config.toml
num_hidden_layers = 8
hidden_size = 96
num_attention_heads = 4
num_key_value_heads = 4
head_dim = 32
intermediate_size = 384
vocab_size = 2048
hidden_act = "gelu"
norm = "rmsnorm"
norm_place = "pre"
norm_eps = 1e-05
positions = "rope"
rope_theta = 10000.0
rope_fraction = 1.0
qk_norm = false
attn_scale = 0.177
bias = "none"
tie_word_embeddings = false
parallel_block = false
init = "normal"
init_std_qkv = 0.0659
init_std_o = 0.0
init_std_up = 0.0659
init_std_down = 0.0
optimizer = "muon"
learning_rate = 0.00363
lr_mult_o = 4.0
beta1 = 0.95
lr_head = 0.0228
max_grad_norm = 2.0
warmup_steps = 200
schedule = "wsd"
decay_fraction = 0.815
decay_shape = "cos"
final_lr_fraction = 0.0
batch_tokens = [8192, 16384, 32768, 65536]
max_seq_len = 768
doc_mask = true
train_tokens = 83980000
max_steps = 3118
dataset = "wikipedia_en"
Each number is 128 + 32 x the weight over the matrix's rms, rounded and kept within 0 to 255. Layers, rows and columns count from 0.

# layer 5 attention query, 128x96, rms 0.0502, rows 54-63, columns 0-95
[[187 137  86  69 102 255 204 130  84 190 141 164 124 159  53  82 195 158 135 122 137  89 113 102  12 110 116 105  33  64  96 164 177 113 113 151 123  89 129 161 160  40 152  59 186 106 182 184 138  98 229 173 137 160 170  98 142 127  86  78 211  22 138 106 171 119 211 219 130 160  91 132 107 103  76  88 141 123 168 125 145  60 110 156 131 140 121 146 176  33 141 106 162 124 191 128]
 [ 77  74 152 119  88 123 147  97  57 243 108  80 242 148 150  85  77  97  52 138 116 207  52  86 108 164  72 122 172  31 142 116 142 208 144 141  68 125 147  65 148 155 188 139 114 208 195 113  50  22 146 203  91  76   0 104 173 110 124  86  77 105 131  23 149  94  75  93 131 156 121 160 153  54 138 118 163 105  59 221 212 182 151 170 146  50  64 138 128 140 178  79 147 102 167 109]
 [ 93 255  68 121  72 206 100  75 139  86 101  88  87 131  99 131   0 218 161 128  91  78 146 155 135 224 124  70  97  82 141 111 173  64 123 165 201 141 134  99 151 192  80 109  67 158 164 173 168 163 245 125 191 188 112 117 121 151 106 190  89 101 150 192  77 176 113 103 125 139 180 155  73 109 117  87  54  72 169  30  97 137  25 105  69 106 151  31  74  34  94 141 156 119  85  66]
 [143 129 120 172  30 171 118 190 121  67  87  94 144 172  80 131 116 139 165 137 116 144  87 105 142 128 120 216  60 138  88  92 169  57 125  82  34 156  72 145 129  34  33 160 116  85  95  96 191  89  98 115 176  34  96 119 156  55 121 106 138 192 165 119 128  86 118 127 175 154 150  99  64 189 111 146 159 139  91  77 193 146 240 135 141 178 184  85 187 151 114 166  88 137 143 167]
 [ 74 177 105 152  32 162 214 207 160 147 106  77  89 167 156  98 130 200  59  71  58  97  88  67 118 212 137  89  42  69 123 101 221 116 179 196 113 127  85 175  76 147 111  66 122 127 159 107 162 136 192 192 244 122 161  77 165 144 187 158 144  31 218 156 174 150 119 131 110 201 128 148 160 201  95  96 156  43  55 107 144 152 151 137 140 136 111  59 115  63  41  86 174  93 150 145]
 [ 82 115 171 158 184 172 124 161  65 106 177 206 177  73  88 175 167 171 141  60  68 137 142 160 117 145  82  75 107 173 171 211 178 105 128 134 136 250  91 188 132 121 208  79  92 106 111 114 142 108 143 110 146 132 188 123 255  38 189 146 124  80 162 220 111 101 187 176 115 113 172 107 130 195 184 126 155 255  42 130 102 173 177 177  13 152 206 126  78 175 139 139  90 195 114  44]
 [223  89  89  55 114 130 111  80 208 127 128 110 128  72 198 164 104 124 154 117 135   6 117 223 169 149  80  92 176 188 147 146 167 100 124 181  54 147 145 187 125 173  47 157 199 171 106 125 145 121 190  68 139 208 117 163 242 202 192  63 194 106 229 112 220 117  27 101  79  99 114  60 114 133 128 143 113  57  88 174 163 204 160 120  51 176  88 118 123 152  71 164 148 142 172 103]
 [184 155 127  49 103 154  85  34 117 155  83 157  97 153  36 134 109 162 179 144 131  82 124 102  64 112  89  87 107 174 114  91  90 107 107 100 166  85 116 126 145  92  31 117 161 154 138 171 142 150 149 142 103 189 149 130  62 145 141 153 181 153  87 151 141 137 170 103 161  92 162 150 134  83 162 111  66  96 158  68 102 112  63  95 102 132 122 154 140  70 131 160 145 147 129  93]
 [132  44 218  82 126  69 126 153 148 104 132  90 112 101 139 150 143 112  47 145 137  99 105  68  63  95 170 168 103 108  61 165 149 148 184  44  86 148 137 112  53 172 146  85 151  66  61 132 148 176  67  28 157  42 218 114  58 170 161 199 190  34 147 120  95  65 105 133 134 216 132  60 130 176  95 117 203  85  90 157 134 114 168 158 144 125  41 160 145 210 209  57 152 109 110 165]
 [245 134 114 194  57 245 233 143 116 169 203 101 103 161 122  95 244  88  86 184 125 134 203  73 133 105 135  98  35 115 190 164 172 153 113  93 187  92 113 169 169  97  89 142 192 145  93   9  63 181 199 175  89  87 188 125 169 217  50 156 250  79 145  74  72 226 140 167 146 149 132 216 112 133 152  61 165  89  94  68 104 114  84 112 215  88 156 127 214  94  57 192  72 125 249 136]]
# layer 5 attention key, 128x96, rms 0.0536, rows 54-63, columns 0-95
[[182 122  85 187 178 186 164 155 102  96  93 148 140  73  99  72 183 121 111 161 121  92  71  70 125 254 118 142 154 176 139 169 128 143 135 236  48 166 175 118  86  94 139  89 172 186 187  57 184 172 183 182  77  90 150 128 146 112 150 156 136 122 195 114 182 132 133 208 122 192 124  51 229 207 161  31 198  76 158 136 186 146 139  98 200 100  85 154 186  13 126 165 154  94 206 130]
 [  0  87 221  89 139  81 137 103   9 174 214 231 150 169  97 138  37 189 105 101 226 170  44 126 136 107 119  75 166  81 135 134 223 164 132 140 102 141  89 137  63  73 202  89 132 207 199 206 104 127 138 132  92 162  85  98 171 182 157  54 119  83  75 126 159 101  69 125 155 171 120 118 170 119 150 188 165 160 174 179 113 181 176 182 148 152 143 184 159  93 214  36 142 211  99  49]
 [ 82 150  61 165  69 228 116 146 159 169 107  68 137 106  92 160  46 180 143 101  36 107 201  85  96 206  98 176 139 129 204 135  88  71 108 133 108 172 190  71 154 212 102 129 120 135 133  95 151 195 176 178 127 107 141 180 128 140 133  99 105  99 120 231 125 171 110 121 116 108 142 107 129 133  59 189 171 105  46  33 146  93  72 126 151 110 104  52 108  51  78 124 187  67 112  99]
 [124 156 184 180 113 217 170 150 255 111  41 217 107 157 141 121 174 159 143  93  64 166  63 109 196  74  91 197  75 162 110 115 122  86 129 119 103  99  69 114 150  28 108  99 113  94 146  78 168 125 113 134 101  62 112 156 102   0 164 143 118 153 143  90 162 102 200 129 141  79 182 119 135 160  91 133 185  96 158  73 129 167 192 136 148 158 212  87 138 143 117  86  46 204 205 160]
 [ 93 175 182 170 138 236 140 179 104 108 138 221  33 165 153 119 136 175  99 111  91  89  53  72 190 195 128 135  86 190 106 122 126 172 161 193 142 129 153  98   0 139 204  59 110  85 120  97 125 228 239  98 157  97 120 106 165  93 165 128  81  72 101 132  58 107 113 144 186 153  81  90 150 163 131 112 172 120 129  49 187 113 134 172 100 135  59 109  74  65 111   9  78 121 147 130]
 [195 120  64 252 207 212 186 121  35  85  73 185 203  70 128  67 169 138 176 129  51  47 239 162  61  90  95 124 173 158 134 177 119 117 167 147 162 173 131 210 119 162 255 105  98 139 108  99 108 176 160  77 221 104 177  89 215 140 154 185 172 112 113 146 110 146 211 181 172 138 151 210 139 119 111 126 146 171 123  79 162 127 177 119  19 144 190 126  87 169  33  80 118 248 150 148]
 [195 147 149 153 135 116  63  46 174 159 195 116 153  98 143 144 209  73 113 154 112   8 147 120 137 107  64 127 204 167 160  99 139 167 134 174  68 152 191 125  61 177 119 143 148  87 129  24 168 164 255  59 168 142 129 161 169 119 185  95 121 253 177 116  92  86  95  86 146  87 142 107  43 142 141 198 128 149 123 133 180 114  60 225 107 120 194 125 126 186 172 159 161 122 161 101]
 [213 105  93  75  71 198 132 118 146 105 135  91 125 144 104  98 167 166 108 154 107 148 130 102  74 176 126 179 123 125 188 158 111 120  96 129 115 111 160  99 145 166  41 150 159 122 160  75 143 157 120 162 105 140 143 231  89 131 134  79 123 141 114 169 201 156 114 135 102 152 145 129 142 139 134 137 182 156  87 150 169 108  94 171 198  94 123 111 164  87 153 164 186  59 160 126]
 [115  96 151 178 159 101 126 121 138 109 194 106 116 107 182 119 196  52 133 155 108 175  81 153 153  72 173 178  62 157 162 131 118 215 130  78 104 155 194 151  61 160 154  68 127 126 178 117  84 117 139  36 187  58 133  67  92 157 136 219 115 125  94  52  99  57  92 114 129 192 103 128  97 154 147  97  94 129 198  86 125 154  88 125 159 124 104 162 156 201 174  79  56 130  74 163]
 [146  98 143 124  98 168 117 139 152 159  89  82  98 148 130  69 112 145  75  93 117  83 121 136 137 131  86  79  41 209  61 100 187  92 106 106 112  44  89 215  76  60  57 134 229 140 181 129 143 180 141 189 125 199 186  57 165 192  77 138 207 127 163  43 125 101 113 132 167 205 178 129 163 137 186   1 164 113  81  86 107 178 147 127  82 138 134 189 170  81  39 141 145  76 162 130]]
# layer 5 attention value, 128x96, rms 0.0504, rows 32-38, columns 0-95
[[150 130 145 118 140 154 144 152 124 113 173 139  92 124 117 118 124 118 203  69 115 148 117 104 112 139 109 111  99  88 149  97 161 112 168 146 128 133 122 115 137 168 153  99 118 104  68 105 152 110 130 147 114  65 106 124 147 138 151 124 140 136 162 141 143 114  97 155  98  15  89  85 130 115  80 116 162 111 147 126 159 217 109 129 162 145 152 130 128 176 120 129 122 186 126 123]
 [104 102 197  94 167 150 145 164  89 160 155  79 169 120 157 161 129 130 112 121  76 139  88 139 135 173 154 114 146 132 154 145 147 102 122 100  92  92 126 149 161 104 148 157 127 145 163 143  67 195 107 155 139 109 158 152 159 154 111 144  76  74 145 182 143 148 134 109 109 133  74 153 194 178  80 151 113  89 113 137 148 164 166 118  94 150 145 136 175 106 162 118 130 122 168 149]
 [113  91 108 174 159  74 169  61 155 130 131 162 148 107 118 134 156 138 134 141 144 141 136 110  87  90 128 175 119 138 148 124 147 142 137 146 124 155 104  67  93 123  94  92 119  84 114  84 120 187 117 148 141 147 148 132  99 162 112 135 176 168 149 125 113 160 122 137 164 113  84  91 160 134 142 121 146 158  58 132  92 115  37 105 120 125 173 167 112 114 156 146 146 165 127 166]
 [137 187  85 126  88 136  93  74 135 168 116 149 129 143 136 142 125  73 142 116 161 134 174 153 121 110 178 188 110  94 172 217 116 106 155 153 210 110 144 151 150  99  94 131  94  95 156 150 113  90 115  94 161  85 130 114  72 116 130 111 135 152  71 111 134 168  98 173  87 110  76 167 119 108 140 113 186 198 186  97 113  91 103 102 135 158 138 140  98 115 108 147 165 161  91 142]
 [121 124 102 154 157 126 122 176 116 133  93 115  88 124  96 122 217  92 135 110 122 178 107 119 138 126  93 117 107 132 128  61 127 142 172 135 162  79 121 163 158 125 109 174 113 148 164  47 126 180 143 119 103 132  92 131 124  86 121 168 147 161  94 146 141  69 139 143 102 120 125 186 152 153 124 159 140 114 147 172 123 102 165 195 133 139  44 187 146 152 144 127  50  94 145 147]
 [176 143 113 116 176 157 129 151  81 134 152  86  90 165 125 121 158 126 115 113  96 112 122 139 135  84  95 146 146 146  56 155  95 119 113 155  99 169 105  95 108 111 105 112 143 109 160 118 120 142 151  91 109 109 105 195 167 139 115 119  82  95 115 165 110  94 149 152 171 135 101  64 206 126  62 125 172 165 127 127 121 169 130 184 225 118 143  82  98 109 130 124 127  90  89 166]
 [133  82 114 123  70 140 145 128 150 154 141 136 119 157  95 115 120 111  74 119 105 108 103 122 107 154 163  79 114 115 121 120  64 143 138 102 184 140 171 152  83 132 133 146 127 152 158 153  98 147 106 114 106 119 138 114 154 155 105 131 157 137 103 150 158 158 157 157  88 197 130 142 124 121 107 128  67 196 137 156 123 137  85 168 130  79 127 154  68 147  99 171 103 115 143 105]]
# layer 5 attention output (transposed), 128x96, rms 0.103, rows 32-37, columns 0-95
[[148 207 109 125  90 124 124 138 114 114 161 106 114 101 124 150 136 112  64 200 145 203 147 128 133 146 175 153 125 132  61 163  65 113 126 105 148 109 181  94 159  89 110 134 150 148 179 148 103 163 141 108 159 156 169 119  61 134  74 121  87  81  96 125 104  95 144 132 171 198 175 160 160 109 176 144 140 110  71 110 106  65  82 124 127 116 121 143 178 131 150  65 163 130 147 155]
 [153 108  91 169 100  88  59  72 107 151 124 136 111 122  96  80 122 106 137 130 144 172 145 183 110  99 138 141 120 121 136  99 139 170  65 177 157 165 107 182 126 178  51 141 142 104 136 165 151  78 137 163 137 148 137 130  88 159 147 137 170 156 112 117 166 136 114 156 142 105 195 127 122 125 196 151 192 138 164  90  98 119 127 110 160 125 101  91 108 118 120 115 127 121 131 124]
 [121 184 167  78 151 141 116 168 108 184 112 115 102 149 116 132 145 147 138 136  96 174 109  99 178 148 127  41 132 118 128 126 115  52 116 185 108 110 182 169 173 116 199 138 100 128 132 153 127 127 151 124  97 157  92 110 194  57  99 127 115 124 121 205 130 148  95 134 114 193 147 161  76 113 141 158  94 111 139 141 154 113 145 115 140  92 138  83 111 173 138 131 113 126  96 103]
 [150 159 140 137  96 115 159 133 129 109 166  98  71 104 149 142 180 139 124 134 110 115 134 116 119 162  91  71  98 122  83  56 160 138 117  58  80 145  92 121 143  90 150 171 190 115  70  66 115 106 160 191 148 151 111 123 138 155 121 134  88 168 188 168 115 108 135  94 184 156 113 128 114 114 130 121  97 109 109 165  97 165 140 150 118 153 134  91 100 116 110 124  60  93  89 154]
 [ 69 143 141 126 125 111 131 157 156 137 149 131 133 132 162 122  37 153 117 167 105 102 144 166 122 162 162 171 121 128 141 178 195 139 131 148 180 147 150 128 102 137 203  99 141 114 124 121 109 112 113 178 100  97 193 171 106 137 171 144 159  90 160 159 120 151  88 111 152 133 185  76 111 147  60 145 143 104  77  40  63 121  72 133 122 112 132  80 129 110 140 128 242 131 137 109]
 [105 128 139  85 102 144  72  42 181  75 142 140 111  54 123 144  85 127 127 184 129 127 116 110 136 126 149 169 106 143 174  51 118 161 127  95 151 116 148 121  77 166  89 141 128 137 110 120 112 121 170  90  92 170 146  90 151 130  64 114 150  95 108 130 140 148 128 169  60 162 172 107  73 149 163 135 184 110 102 123 121 134 114 160  70 139 110  94 197 131 140 115  80 135  78 112]]